config.toml
vocab_size = 512
norm_eps = 1e-05
rope_fraction = 1.0
qk_norm = true
bias = "none"
parallel_block = false
init_std_down = 0.00324
warmup_steps = 46
schedule = "wsd"
decay_fraction = 0.766
seq_len = 256
train_tokens = 130600000
Each number is 128 + 24 x the weight over its row's rms, rounded and kept within 0 to 255. Layers, rows and columns count from 0. Numbers have three digits each. The size before them is the row's rms in percent of the matrix's.

# layer 11 MLP gate, 640x128, rms 0.219, rows 372-480, columns 0-127
101:120157119096107103120116058131130102131150101150144148119159106138102107089183153131142100131118126100126137102111107101115113138098119140130131158148168153095132143107116114129155114075145126106111136119128122170149087084096173122142098129142124129159161169133123150100146105153160114162098130141093111131111105111138151166104145117139138117127125112064125163128133167121072133164139
106:142065126137137088128119127115137132109131133117125112124117138154105129121133157132124119151118106098108134153099108097138130144139126163072133174097137156123087096123103141137140131121143139146145181139133116142103125138102110070126159175081152117120092158118110101177122130101086190108145101122146157116134135131115145171121101088114154115117112116122093140104176163127130127073162
094:142134110106104121138131109131113116108126119164088102147117137122166185148155152132168117123128080117087142096114090086120142105099117131098109088126146129136135144150100141168119142113147112144142105127116127087141147114130130126114101115051095174148155079086119136113119155175102128130142117146156138096109072088144119130121134102112115110141118117124119147157123184127174132150127
098:105100103089145136097086155132132099135129134086132127114145142149129153140155110156166082127112127127122148140154119124118129178114132112165097130164160126178117072151126141151105150180134148122145098115140137137104130121106145148103162121109146106120116094150190126134161140132130135130148140080142092095088095155075131111138134112135107108157098133147157102144127114104164157079120
092:092113123121144076099103094129097148097128094118100159146127110187139105105160098097161126130115127128140129138135153115142136124097112107086130109158137172153097125092130133103148141132151130127083122145113118186102065140117128090088172125114123130122153123103136136106160124115135125110129139122133134163124101075128157074110141096145105135088110139090153093122136139145150138155095
103:111142120129128123133146097119113125065110135168122135133170111172158128128142124145122137077125086081150166112112136129159135106165100139143124119149148107143136141087141093114163130129118144134190136126112136116145105154092142083120117115104173147117121156101104130137079112120127132144132074122076100141092126112121150099125113129120111129104145164112093062113121112097127147170144
109:124116125117139127111124107129143123152169131172148135166151111143152099096076098121084125144126132092132156124109082115117122168134177085158103150138110117104148104175117137144135064120150134151165146110160165131152151136132148105133147115157164078115129135124171166144159090183142119146128161118159108159143145161117088113151107101120095114131140157126132120150135130131152120112127
094:134131170116145154134146081093113147075097128104126123132131153104144157119109136137153165152096151110115129115159097098115139104112087097110078140142115154136120156125167124128105170135138120102136149178158117160143154141078168120157141101108112077125093113179105139119110136144127109125117101120120087094136125105165112149131147109141132156115135132125145130137186127126127159072102
093:130156116116087155105137129153140111142131098136109130131148096162146090126145133120115081121099128135171144140141091108156160140085106135136152138150158137209134116147111126152130113163101153135131104162115115090082132114122089142142128123152135159122136098126108123105117121148166137169098151122166084155150069134121169143117078117121133148162081110144113151169122144143110118137130
104:150108105082112149135139114128115152102155125128126121149149125140093061159128082116111127101096119126159150116133108076122121122113138139107150141132124126148116115124124168111133100149094149158116129158059117111118138134099086115114112114127143121177146125082137103149172083099130103135097141142125120145112171148125112152126162152159133111139175171170165159107151139131081142148118
097:151145136121126158077110155146108161112123142121107106140143150143112150114138131128113121124144143087130137176096125136128130144140134126061150125120126042110127133064113141139123123091084134115136112135143124145162124093140136169148145149101150121165102124149157150105159135092117113134091124141125107144182102102124120106096140178154166140145178125108146153119129118090159118099131
100:127126143167079156139111121163124111111123168123151141097183148162141107119136096103112124134128158129151087109113103099116151133130109100130159143136096161145151166109126124097115136114115119136116108134063148129121071153099136141150109125112092115138122127085150136135112132129151136111124133149121155122079149105159117095156146174124103075139089134090107147156125165114124193145115
101:106112116139111145083137104144125122113098131159131158114126130158138128150113155139156147076136130122192130150145111164094123077113138152099114147142129100088109109123132140084116099116128098105134103134152178130096135127137118139166094119102114150121122152109159142115172103111115120161139194120090148154119153122125123148123084127168110120129175136091178181088136121119114129125110
098:151100152136117158086175143148103129136148104118099147149184122095159123112141132115129125087136110125129163129116111148120158125174146112142111135166124130155137136156166112130146137150153148118152107092148154140161098132125135120114121149144147150139103102112141121127199117107125074132148115111136164134105128105172119061193191137150106137093145137137109135114130104085123119126133
103:122146141152148131097133118071120117109100125125141129082123188054139152139114157134122121147156139150108133094137128125129114122080116158135123074153126145084115146136128138195165115120141138109161129137130088134117138161111114143100156117100163133121176111091100113160153136131116136153156152181145103073134145121130153128182146115091122138134138126154118135114117129139123161143141
104:118130117125117126149107144097123123146120076143097165126111142160133106118149182141122161115108140113148167089109135145111145140139089063144149116123092112121174158106130148101124113119116164138153166135127128112119109091147147149128100132104113123105141130124114152094111118109160130135134062117135133123110081132183155121145076156097121105113130160113139139070139123183119117092104
095:097108146145115137070143113139130138124134110132124082091164129107153139198126135142142087115134165097130125120081137099114129131105134129092101174090148146146135170147113166119115125102127102144106148127113140074076135130088145110108127133159121087145142109114115119173142171124128092126171117125100138111129153165143125149166130124160136136101149118120084114139119149129084126099098
103:129170124158091132121097068138137118088113137118114136123122120159136118166131123107114078128153132116114096155108129160116169127120099108123137226138139116124162128148100139133128153099126136103145145125156104142136115129177093091108155100116123148139109158145142097138160134133126110159130140129124073125091137145119128144174093123116096128149120123087134113103137054127100123136135
095:137180125092114136100126134118137181129139158118138131114138135164102110127144180128139131154121078112136107133135141086191088133133107122123120084150120094121151097134135123101086131135149144118153131147117128147120132113100109106102118103153123108106180126110198160148132098115098105144123127114190152109108138137141167176147134141133154136120139179149106150085114126148120107167127
106:135129124146155145126076136129104144109143113120105133121134113077122131150145114126140129146126116107144087164134150161108138151106148148108088111090161111148132122085127119119100151083128120155119147122119142138144092136087097092168136124094162157097142099156131129159176102078197126151107149101096110174171140137107148108148146130124124135114176111108132161097137131122109135095169
102:149126167086123146116144115121085131104128122099105128094164154144107158153108122168089122104089124114140143099120134116156121130120134128080179149087087130147082134093152128112151129107090121111166097094116119140116090090177150107144127122097115123143151087136111098158113136116122121158117117118134101127160076160186111111144122164141124132150138125164106125156099142105130154135099
123:100113119111094137127115137110117156119102175153116134099089135192068159091119176120101114130070139149115154150177107100137120124142160127073108137135132131141136127134124141144126150133127101102111123135147141106107141118087127107114134102162123122137122184124124147160156141156126099082126112148109140134127121117098107073136136098130117124138141180092141135116118142074120170163131
110:095157118151148119127113103164125097144177155103119147116144095168136155159160138153101149125107089153133122145098140099134128164120130106121166160121142103125173139121125168132083096143167103136126139151111117147154182130118113100108125185129119136100128111114146118129081153147084135125123095101110092101176141113134186140126139143144098103103116115101145125131121128177100133135162
084:147102110146129141138129146162132113134072174162125161127133105113175121122076172147117166114118164158107090156180134135111132126109165142063099139113118149118105119198134131156114092095120151166146125105103175118120114101086147143170122112135118172116142146098129153159138129140136141104120121133138088144155117104136150121155112107125130139129135123100111140140139131087145127113151
094:164098102169103130160100131180158112119128138101158103138146153157144119145080162145109124095128114109098123114092106136149148144130194147126098094099157136144093124114159122130126142144116128101164076114133125131106099112105154143118123162149122130133162135138140149133079159109103097158145158139077109131126171106124126133119132150108098084136141110095143090108167170147147126117142
084:126139131141145150137093137144126119156136167148147160121150133135134140137129115072142106139193122128179131162126131133131089101111075123115154119085127108148149147191139146102118104158100118115135150137123105143172152087142099092102083151148123108173170101140164162134089147139153130100174107118135143142115129076142133113150136168152139110120162133143128111106167114120122131122123
104:112122119153149122143099123130123104108115097138129114133143126159097126157097093137103091118143160119153132153172138079154103155109110135069135077126084124110111109127116141108143110140154099103120109147172150132154126141118105170122139126194097131133148150108131133161124119108076130107124134114143150152129096096113152098192177129141153098148139096103144130139128148105135070146119
100:134125129131124158116092161130147124142095122128114138145100124145141130144155138129142175123112085123154096156115135089159104147035141139116154098123156122150085144106098153102132159160154109153152131112090156086155112091099130150164123139142152141156160143128137162136159084120114131132136106111124124149111127161146098104107132188145173155138109100127129135135133119094113121135180
096:167125103182122121139083098134152076100131149142168095081129150163153126107173135107135150130113172107139122137163176156101133114133118151126114140126162110166067157179119119144127136086110154106128133108130140129152173137148109162118162146161116139136116128155175120164121158133163135114119116158127145137119143137146106099114089145118156102142102148113095162120122135123135127095132
100:130067107135129097100133146126141145146110115128095129119156083161146156112134134153149136101092122117167111104128112152119160129137122125060133122120134110157153094142120089128144163104079124119131134147119151107175111109124171123135183153118118147127163147146121118132159116118142125175159158104089093144107142121102132174112115141132130137101082127100118144105085182122151104095148
106:139095138171128132139103145149086131118098108108131091127197162108142141121133094133154167131104120148135190091127130094068128153116111120114144130139134129169084085104141114103114126106139138099151131127143105121116119121157103116129101165105130140126166078173129117119120132134133113189138148139090131140118103146143127124130094148121159083136137169129128112090168165131161138135120
097:126108154138104099141130135086149128155096151128158139108111098128140122142138128157132143154094128135125182142132094117103117142133149115140111172121130155159103129110130100135082159111111122148120126123150101093132133128128128088160092152120103148116144084096129105154089127146153092101122088160131093085133139140106133088156134080154090136141181187179135114086161129118108129158135
100:134154120140130107116123099158107150140128136081108134128074157168126143172166182143167108121157119111105128097161123138120136111124141128089163122146152188116147124095109158095157130131116123109114099100138114159135158125091119091090120119127122119135134116114144167131114097133098092112129142088129140143140134171109110173145109114093096125096122131095139152177160147097078149114150
097:108143129137138126157142123118125111161164093128147092147130148164111104139158116101142115116117132074095149104139132113099161180106145132125192132169125168118122117114157163184122126152168137166128113142155143123135128149124105109106148104137082120110152151121146079119131100106122145077104120108178133120094155101144114105153139149104084109156151137123134145111160117168120099161136
105:133107140147162110101081124113102134133063103139148139123148126119113149159075135136136095114164173194081111150096141151115140115119080096121100155125117116132092136119113122147130126128138146159185141144109123135110084147085091158136101144143137134142135098165105129138117140095098086122124120156168172154134131145148103123141110099148126109101155146118108099127136172126101121125137
085:159158135118073137129108164072139133160144126122130145136152105116108088104105151138124158110136116110151137132133049110157161174112120098117110138101172096106103122140106174118150127130140136130127130110109097156155097145139125087108159128116070093141138162151149117121112104065095098138137121142100115128098142140134149136137094084103126131161121107114121135124094125098120132135163
102:124112114203177113134113106103173158111165130126099106089142110111148183099129153120123111133137121118165161117159124137128119168118129125110134103112140155131161097091122132142167159148143123175100118109131052121141138096136116088120135147121107158140142120115130144122133144168133110122132127119125108166142147114118149128127103048150149134133135122126136135120147142128106055136145
105:104153153095110098149157126122109144108111152142113147094106140151129185150154158115114137123118110171116164111131165115092125108116154113119110176160162123142095096145129131157085110106130129185082146165128156123146153098171112185118154147134124092105094134114146142076146166146173134117115138093150106099154128130101113143155121154126148118130144126129106135101155102120128111124154
102:090108138106156095130133139199120139135107148145110103100181144149103127125115115106111116136106149122147105136087143140144129082109128132082133118142116143111150134091141118122148129145123136125132139141142123102138144088088121136137117145106132124124113121077115128159156163100144170073150098144087094093132118112165120113148121115136177095172193153107099146101123152142132177123092
094:087106140123153136158120106150152129098120142099124145143140109104139137111155126097097095102132118156190125087128179126127109157136133107133181097117147113111104153126107144134117130153084135108157155165128116143135106121146092142160142138086154155142155117115111143119107102116161099095145160119154112129108090161105119171147155123141111135120150149093075121082099143113104068104136
099:104126152126194145120133139111092127158117105120142146132108134144153143094139120102163099147165099140148109115133130100122131114132123136157191117104162145130133144176083138114149114153147131141163151102122115157133121141102139125138118160116125131148147065131093159110120159141163103138115148161113086122111113105117157096149115139096113147145139137051155117141150132166106112180087
098:124137142136131168131112119133092123186132151157138117170133149122164092165150103137139121087116134147125106137100102158142134110104106130186125140097107121083159150111152156103116072145151128151109173081138103110111139114106142107096115153126114119140178140157137102125088154155147122140160129103132118127149137110130140114109087149151104133117142154097125119140216145118099113134134
095:105176123104161115127160140141154126091129077092136151139121125136151118138150104105156135114107137101119112112173134117142159162136085093101166104125114100129111160159145050140117147174148167134104109123114114109144125108095152133098172136119138104125149103128128129063142150110100106117105105147168125097131144137137146158136112078135172139150117084136151125137114104136130156126135
099:139135135129135140127112137115110130105124173138168103100180153124124159126180144147124146182152114110139134103145156146132119143102104131158129102092114115119102140172133129134142158055133158122146166077140099163146141127080133155106117116123138146075148118136129096142153147130114105113115097142151136106099171111121126121166110112162130133138104115131078093083134163129127085138161
091:072121120100083141128163138080124138158125165142128153100129161087113166146113152107120135139144130134103126122111118117119112118127152134137095110119100103139133144094141153126101076128121167130185155111102115154155126140167156151145090148101123123143109068103160131111160126083120130156114132114117130089153150130106161106106174142123140145091169081126088123130118142099086144129128
101:122132123114166157157107143101098116158150137153128121164141119121118116129119113157164132107176103115094123102115178123126136081103148112122113130133144123101109134147115162145113110091130072155109121132122164129180103133095143157097113127150114121147152139139152120106101099111137088094109133185148123144119097079117139137100126108141122129133126125159087168129158126109046122173147
093:103110133135143090129094036094156102120128103079077155095161142099127113116123131083124096104142117108105137089137088132100123147115156118114139120127136167109103134132101090111140155122136160140128144098109100109124143111130140125099155147108124182097122135174148119123105137133110133096123079172149113165144094118149129127142142137131091139103132111128129100135126108124093078121121
098:108120172128122157167147139100185131089122130123139088122129136105126105179104082157164130122159162129121096145155115095162130121127122145063123096087103080096127108124154112109126174158122175110147158089133112102153138150085102116125139124159134151137120115110128115110108135128093127135181103118119130147142125132101110128155115150124150093127132169072124127124148100130157127131130
099:136101104168155143109120110101115150128107139133112115139113128120120116096155160143110134165129160134140096106159132142127115150125131186136151077130134085128138102118171108098094109123098174103157133131116122156118167131093118177131148115106089136141153147143153106149146072161106139129125141176162155096147107114132145108137136141107118101128125132191080077118123089138087127124145
102:137144094099091134102104105128118129134049138148146130108129139124099093151095149184122095116114105113107127139117117094138148115078105098107130156142150124148175124130127150122146122090122169127118155159124167124104098121148148101092114121063116115159120124133141124146115117106097119149152122128152117172088120120113147132141094133125090081144152127180154146170121131126105153164111
092:103179128163111100139097110135141151119132149166121084103154116112124096133119138108096145110130128143109088106121113062140093153121096105150160132158143138122128091105104112131080103112143129142141148129096107107084116088143127128122124140094131163110125124115126123095177116097141094129065145157171183089112161150146160157109111115128133124156147120132124140144120125165089125119106
099:130133165113155138087119097113120132158107129119136088123086099111129117110175161064122057113146102144139125164138139120128127155101130126117141121127069083129096132146168139109114158134161085110102082106128119137161162162119159110111144098087097127125131110166163128145109137094156134114090148148121090139146131121116129113141130142112122144124126163113111155131162104155116146133089
097:156107134129146129119111112138108101107135141114109105108183189134120152144142133138086121132121163099129149189175138128141086108107169129095109149106114143176138097119119150106154095136116134105106110123134138178139117097108109084130071122162154136155143116142137115146132118101139081078120155124102104134140143133132113124126155145130173116094175138168118124132150116117142084108097
094:127146158160163111118130102122090112130097119140087174171142105126140101108079134126115152152142146122119118125070090136100143141116116128123173135143103102111140117122091151136139144152127153111142138156129096132152120095079108146088171143107106125124151149110127129166114109155115054128135148113132169149145124135173140089138107163081096108155135116115127126075170137131125114131143
108:118146112150130155112117113117174137067132189124127098158116134174068108155131112151170087123119130088095137081153129145097152168090128138143113108131152163090137110087156145128148092123142128135140104114129123123124144151093155132135171111141163115164135161123109163117156090161107134103151132151118146135137147168132142119172104109105156102129126136118117134142147161124116120138163
101:106173117129117113146133118136127114145134138139106107107127154165113126151145118109078119132129103129121123138159086094157126088136144102133146085124130176098138133104139158174124106137144155109081129148123142125130124103117096165145147167149116170153113223112143103098108133116105153123138091125115107140189105158102102128084137141117163102094143107110105133114129103120118085145130
090:180113148077140127141180148149128185154136144128107135115110156104114119113132133139118120116139140123151165135146102113150137136108142123094131172094120100144105108158145164095101104086121144107127181138125100136139104169152127105080108126078089138103148132148065144107084142138126140159161156147162134110116129126083153152155146108142082145155130119142151123106119113130098117129124
104:081115148137154106101095133164107128132138131123143094149166111145152168181128140130104132124113141133091128181124097130122135166101119135123164104108160143171087123104142106076118125109113127131138138152119145112120164094113088105108107094094101117115129111130134151134135128158117115134167124112098109137171107134159119116148147152135144112149179131138153102095145131132148176111210
102:155147183121130092186106128097135120103099152117154142129080094106131104146109085119170143085105080137131138115154098173174086130149123114106099160134164121060119107086133113122164154113135127168112145123107124133136098127105097121152123136155137155133102119120102139150109140107126143140109093106136121114098138113141142094145145133100120128135140110098122119070149141146113158115124
105:116175150094105148120077112142146140140134170145151117146131089107099149138125150191117112130080146125174129137183121105130114088092113094110167117143156130147100144146114127120127137088154117107103165145168129148093138096122171156129133148137115141093132144162181108109177102148137129095143166126152157117134122144137139144143130124140134098122106108106121158141102109112117084145107
099:144111140127137125101112121132129153131109087124126118090142136150173094133120118123121136103130116105149084171114169112141163145140168075095091099180109102115186121123128153120129108067094128123147110119163130124109101095081157112145153148108128101133133139087165158128109136157112093076160123128113110141151098124158158128108131110099082176118132116111139146117118124118117141123154
104:106122149148177129139130130110104122081090085126126111122142132173137071088115127170121145089105163172095091142107163136066133111122113143145141097142152103166119099096116161104083146087182150164107102138137123115129124138145108156149118151155116133087100110114121137131134100160154098124122142135126130139114124154132101092128111113104121142128148135079159145122138165135122147113128
114:102145140137099123110104039110115167114154154077086138111158154136115108151123137127133148103086158111152096155135126092156196145105163127158120140130129105137104136146110186094137156118126160104143080151155138125125135164139096096128148086135121147130141140147173126146106105132142166115167128142139120124128157159130113136114128109177108137132141136121121145127114154157112138112129
100:162068151137156142138126122122146082118161093156123118091126144109098132141078159149115104140087103147114138114128157128091151175102125095139107128135097094091107127113121120105140142164103115112146144120159139128142094146095057122100111139117144140135117124180161096130120102152148147154137154135167108119129150102109104129099121140151114104137125119135174146181181123113127142118153
109:095128155189161132142096110092146165126107160143140165111156120158165120136146131135116144126147135120134137147130127137128160116144128121112110081131128123149119136115148118140122114125109072144121136117124130125136151139132171157109139132138097140189116114110096097103140187100173105136116135129133125119117102151074199141145115083096120181123123134109107095124155088154090126164097
106:158163148145112157153152128120120153185103148113116120134097145131144110146204138155117117124078085124116180157143143127109136124132130165145146194144113136129110114092113146159139081131141074152131136109097157102088154145135082127134124143123132089136129165121128111161104120110121114148125138141109110101082090129111106168152078127138141134130124123119171133132129127100113156117132
100:152120126156145119128132125103119154102161074081063152074127139142140093124129144152115101085128171133088125111141114158128128163124142180121149153130152126148122160117161111129131124136096154137141130120157122142049114129147111110129119155113155133168130105122136140149158105107119116127103108078147107086079140168119083100127138138137123141119114121109109168139155087138107143130125
092:124105168160134161125155139169107153126091116152148141137112126121099114113149137172120119071125114139151114084164100162145125163098127113134095106123118143128146168108165088163154113157101161138104134125110144171100126094092161118077147090124092171139106106125104100147128092101136129137174156111162111158141083163123140117109096132139106172113132126129114131125121137138139103124131
104:131160153086126134135125126113145154112129130061118123119114107132096090145153136117133106079105163134135138070105131144160118143136143132127129148127129098125133144118195093097117120165126156153099192131141112114123145088109107120102138125136165106165147078079163135121116141115096114103094084184113150139124091144126081139128115133114143145116107105123104134142163113142119121132156
098:167139146138132097099119163105102108115118153098142113122126144125126132113138149133114119097122141163107112123121065118123128121106115108162088170085150130144103119151102135168126162103133127126068151181123146152131122170115154124110121125101133110089091159149178144107136105088106116113113149095140127130097176131136116167142142097126098161151171130106104173117107134145124180104136
096:133165148135128158153147147104088132096176117123125145101117141121120108125140077161166140141133101173164129159150109124113136124123124138161107132131107109112111137120096090161120097085094169157138091122153123122081119078111107139143124116120113126129084154130109073168128128125136109119139134149097106119114124100151145135113122142174099100131104175110148183138144104140096077103105
096:149132161126140119164088105111129112149146140128151153123161098147116157070088118101156126134145136095176120125148156094110125105137129135156135137147119120112109149134063097118124075100135104133153149152100118149145122142113152103137116111153161133124062100177136100166116102131171109122149137092127173121121110137103158124132106145155109101103124132117104151076110162148158113143109
103:134152140132098114144130101125140130127125147089157124136178146123117106084168138107129103129120144117125122133110143115169098143157127123130116155168103124104107130108124181117111131114138137144108190141117133180231129112166123130112145110149124093118154114172162124137131131094136107123086123097095123191179115124119125160166159112127120139130154122144120118092128112144132113102136
092:099125112159128136114175158106158091106110121162108111141122120151116087092114082121105146132114166126160119100134105161176127090153095127171157134154141119114142121127137119113116087133143152099146150125113153138130135134127167099094107135154090128152166117109149139164103141162159166156097155110150074148084150144068116147134122104117132117137138120151084175122119136136110139150125
103:144156133126140167142151130109137149111098099130139132144118100131129158065107140077135127117117114105116144098143190094134142139132114119127124121118134112160127113132128200140108101059153177128128117131130170200172129129144167121147129114159100140126109089094162135149103108115139129115152076096143159121096120136146121107166088131126125137138140133102108138115127135118139116133085
094:111142150123139152140142150140124144115134097146137128131159106122137121139082120101170121045131111105171130117149082107160167086159102143112146166104123121132189126131168089139119082128096152095132132182092158101141108114130119119121125092164137110142134133117163136120103124127106114099139077119115130138074122100142151142136126145169113144167109160135124123099136129103136149142129
103:155156137102113101111129122147107163092101115133133119120122152105147122099096129130174128180136115104137135151160127122078148132130111102119082157166158115130134151136095129121148134129144149123177106111068098074122083115126145109147124172139120127174162107110142133142098100119096137128170159107107151146122120155148099133134144088149120117158066146073137148129151153117125129108120
101:180153118155127091123107142100121151119158118142131187079116142128157160098130119103127170093107082151135153147130108122133161110114132148097149145155123133134120120087139152097082099124106109116126156078147121140127121134121133110138146132168146142162129122108142092131127156139148112135126073129169120108115152152153153166155089097151089153130117140145095126164116137066104147134098
106:144122120135146138142144081168144151095057127099120111155173167079148098128124174133104127097121142130115178111126098133120097140131116137118149099130165132152101148130141124092108089129116120104128173147111132106160138138105129120076126127128097151147133133167107105115125167117150117148117163168153122091126086170123102141162118144130117115135182076136130141145127118156161134127136
104:123169140133077113057094087128132142121125134129158096111116130110155127114106118146137119146113152139085128128118130141153115125127118141148167148099113086111108101129187149118116150114153147131134117132086138113138153175072130152125116142122154112186124143123136152117107144136146138115119127175123156135141120116150076178131116140091103153101125156157116088156172130125082094108152
107:131120148138141140120111127146169126065141128115094118124133135122137131143152115140129132146121149135158172133102104090109118113131195166108134106185105061067117142131144145104134143129090127108136120153088151114161128119092148145111142122144123124137125134119110112147089108131161129111123093128167134085107128132126145166113101112160062140132096082139130126110157171155152098114147
103:117122154145134149157133092153156175145159135128103101125133107144167115133142134085129129105118130111129160130153085143110119047136186108129144136121141105156124152136113106161100156114100124113147106100113123140130153105123126145157132106122176120136146126118120092110140144114115124185114098146096091117153132150164073143112102144160107187151121137083138158160161139132107133145153
096:116122117097108149114119086112143131147141113096104122163082114145097158131122132117150110137166096194135120131136097117121186149102154113151143129123154136152133124148100131103057140103124167143167203137152078190154126127133118105119140164119141115148108132123118140125109148098166124132136124114095151092156179166122106130128130105117135102100130117129149139138116147135148108129107
100:192139126134195129117097187118092119107122116147105124100100157156157150103078145135109126108139145079126142150130165148128131111079109123092144103157101151108184119134124127178116132081137123141107155110131118135131117110092120127092158089123091131124123137113164157112127118131120112157134134138118113143134160161123106105160098115150145180113131146126100163143163107132129107128135
098:141135145167159130140140141071129116121148135140094163138144134131087107117128108126103136128083154095163145120129096107063170148114114137106135107106105119122127128150128181125141118161122150066110139101122145144159119153143112130097098164126167131119109104090117124142112052099141112106106151151144125114117130125120140103125098138174061148144128140119132108117153162098141146141156
101:151130154098179113121099142098161162128110176142120153123175158108125111141158148128134115167119104145152116141173114161110162121114143106122141124113143133122102100115092166110144113136141159119166177134124144144073111158103121134175162139108129135158109132145106119128156129130124156138137141080145190100125103165106126168075123112127115102153130114109132119085138141112121176120149
100:106092106144129121116090152120135117133132160138160126077156197127168102135139119108143103129118110134081129139129139144170201118141137148115138136128128085154138133124136123105134109069098161113135122184109144147130118105158172100123127127150139111144159128135124139120124137147121090146138136129087150162123169140163190127100124143140170104102144133128143158123170143152133162156136
095:138091173148101127099134152114126154129155171188140131099176148123127167128151163125140158119164168151113171119122117114148133127108125098115105136112098136141100151125145165153115151158116116099118093166149173148162104083158114144129121096138129099137116129140183130140144118144128125111146104113137098115133123078109129107113098135109142067111132104122192094106120117121133135157140
100:173147181131155158131192102116136105102180131134128101108166159113127168120142131151115113131165077115144130117152096173136134116124118185100103131115114140132164119137147131111120149123049123139128116123117123134174153125131092140148177134095121115127150119093155113107184093164127139167105169118093162121127115131121137120125134147136127105133109136116106154103148137136136147124127
103:118146080136115131146161123143087185178144136107127085121151109153136160129098127120124166132126104097170143121093184108109158119098146132082122173122149116121102064102093135116140096151100122153126170152107109148115090085132115156136120143130132133142146175166117110156119132107115101122154126115145098135129152109118130099124116119118119109129169136112102103119129089159129167155120
096:151114152139161130144138134114151138141158179120118132138120193121119128104117103102105133129172165111100135182158111115158198068106123100115130117113086140103126125079121123130132092111128116141138136130110141128135129164167121108144136131071144102093122165134159137141142164084110139174125096129132108119192114118108130125111134129159118108106098149105102149135162124158133132121120
103:137181079111160096131144120092142096136115079108151167106100142160092117146116166135138116116144093117143164144157089157132149153151130144163155112144161115121120134139128123140148141144151109153147146115115126143154119132154088136114172140142156125151118124132177105162130126147132088146128115166142093093105097129131117128114077130167131086095130155118118167117096154154175115136170
110:105160150157101127139094091119120163139100176150130118095152115133117123175143160108118096127116130088116142106127155128183092111091124085104111116136129140137133127138146153125116110155075109138116104209162132106135123161112122108115099096121148179116160166127132160108165117152126110104111119092141129118164151138113087138146117127078111141121129142106136122120110092113131172147113
102:099119130094146174128158118123106203154185119110124122136145152124156123136161153120111110098193151101097116180146122117162130150146175131150117107144128148130116123105137142132137112109116151135110113135126097105165113128091116118137181097104093131144136157170092144127118118125113127180129121086133113124100144144143120109082093128158100120138144130083113138150117162097117126096122
096:127114127128093139159120106132138098135125157143165127142107096162080105090157109199119148135100129124124123127142060128148132099138161162151127164128146170131115151120170130140100107136118168139096137120100161105161137132146136129110106087179149112136103077119126164123158119133161117118064099128152123126063142111136097114119107114141128131153131103144112108112142151118129136146107
093:123091169167109127103128112105134132117185141141150140139107132151133142072094129144129131098101138104158132129106162125144105120100094119122166130121083145128114149115130136147133107117115145128153129148129156154136091111123081073182129138105090141110179085129113102089094107131170098092093129115109126137141133134142126127113125154136120107130102097092169109175117125109068121119152
103:164115144123139128117154149132150126117138149138125120117129159125140105148136094174149155133066107143116099124132125116135114123097158130159155133089138113117131168138146115114121161137182093146133096112127111085139128117134130109118160106128116137104085141105127127125161101161101122148073112103163035114119126102101149134153122106122116167155141157155123127089170121107119195108134
102:095129107140112125092172147172121098157095147120111145092123095108125154185138120076138121122134143151151147076105149078125157156110132138143119152189111115184117186154125149099125127112138160124161111129084134113107130133093112168121131119142122099124146111127129099113152119116142159175162139133150080120154127139123146101122125089124136118155143132123130105092145131104128124154093
097:108158137157092082113133136095103156162175142111136156128156157126108128127154094149106125111138130117115103158134088107114156150130114124133103154097133117131160113081133122125152165101126102134162145122111114091137152107121132118139105183091127131156102110128132103104141145099052144158143142137147111104128126123155129127124139110171093114086085133140101167103101147125171129175085
106:113127123100128108154125123115127151090096128108134191130141102117135087177130126184156152130127127154107122125123100111151143155171105138187129137107123119135136121148115094102139140139141127156180141166122151176135153106119104129133158133164143132105111155129160131105148103111149134132111135151134171112158155143124123135158146084120055132117174120158172141125117094123077129159119
092:123121118164122137158149116171159132159117089112146114113160157125048149109106144148111119086127117089147106071101147107158140101120170128142155122141153124122101142117107159097135158163139163178130161127161150140178042131116141111123080136137116095135106132134147110135120131148135135135139132133149141115117092119105098157144129111114172124113146113091120133139127154133113135124115
096:154193159113167141090155144158100122165095090139143115120125136162136140137103140095145098132125173155135163136112145143153100115123124133080161146152108104114122146163130142142131086134132117089178111077145124171127156104090109149142176115102133116130148155100145121115110131118139131111143117123110101141136143118117150171117152130145077116099174068118150141112129150099143133132136
109:132132106135145124125181109169105194113091149115154127109105139131073099149135114132131145127119117126111141091144145134134118136124138132072152109123140131151128118132118137152099161134165128162126129136108117095164115146118092143144092098111123102107167110112153077104174122103112100124098134146163093130177152156124133096141062112157150097152147135096138181112140120141115124164124
088:106136131107111130119166104131146113132182164129138150171160122114102137125108129149127123069125133147086161135168158105138150124129115103163121131133128142107122120155149155139159100134132105147144112116119202109145125106116170142122129100137154182125098142085111141126100144150148129125146131127118144148122152105142145145150110104096082102122145167030141116140175102126135130128136
102:140127156106151096143125147143159115146146078124122109172145136136069130105119131126138100128117131127106107064107126147149083096152112164125148156161130106105151158160115112139093128129199149143191110149155132106120115084142140141118155146138110114144118130103116116147153099124119093170137105110148069160122132108130124143103125142141141150155151096134135190122128127141092142123145
101:160119074149083148136119127135124073123056163130143158143176123113145105095132137111131076123109115129113122149115163112145134123180100140087128129147129134107126143102130077166149113100156111063124144092142111140143135112116107132122092158129115133130135146108121135124147105140156095143101128130108124139144156138170131154115148126098108101135112107177144174145160142093118158155141
097:146113142117125159139133133077127073131114137133134113161110125127135150125111106173140152138139097106103143146099109081171124108130129063166139089145130133121147131125102137122164075155158146137132142144087123187104132124118122130136148125144140167181130157129136156086118087089095131109117131123121135094140097147140093156138116145139147116164144096098106091125102120103138094172104
094:110123112152135134109119109158174065143115115191096146112116089169112143123149145135173113120137120137118141138148142120174142123109085110100144145124109160091114107100110135093128120128113100181127108117104095119124146067158119123112105110115147158088077127150162132097136124083124139105129121138126149127130116115150129135167163118146141126144110114197105126110132108121091098096140
099:131138074112118123105118125081105119132166172101144125134142090072086114144144140108122103110124162119143127138132130095104136116116121087139111123110139103125100144125103130107114127112159103106149137104101105118136143124121150109108119128122136163160103096149152110170132100117137136132137101124142118122152181127119133133173125069137118126146066185109136075152124158157142118076069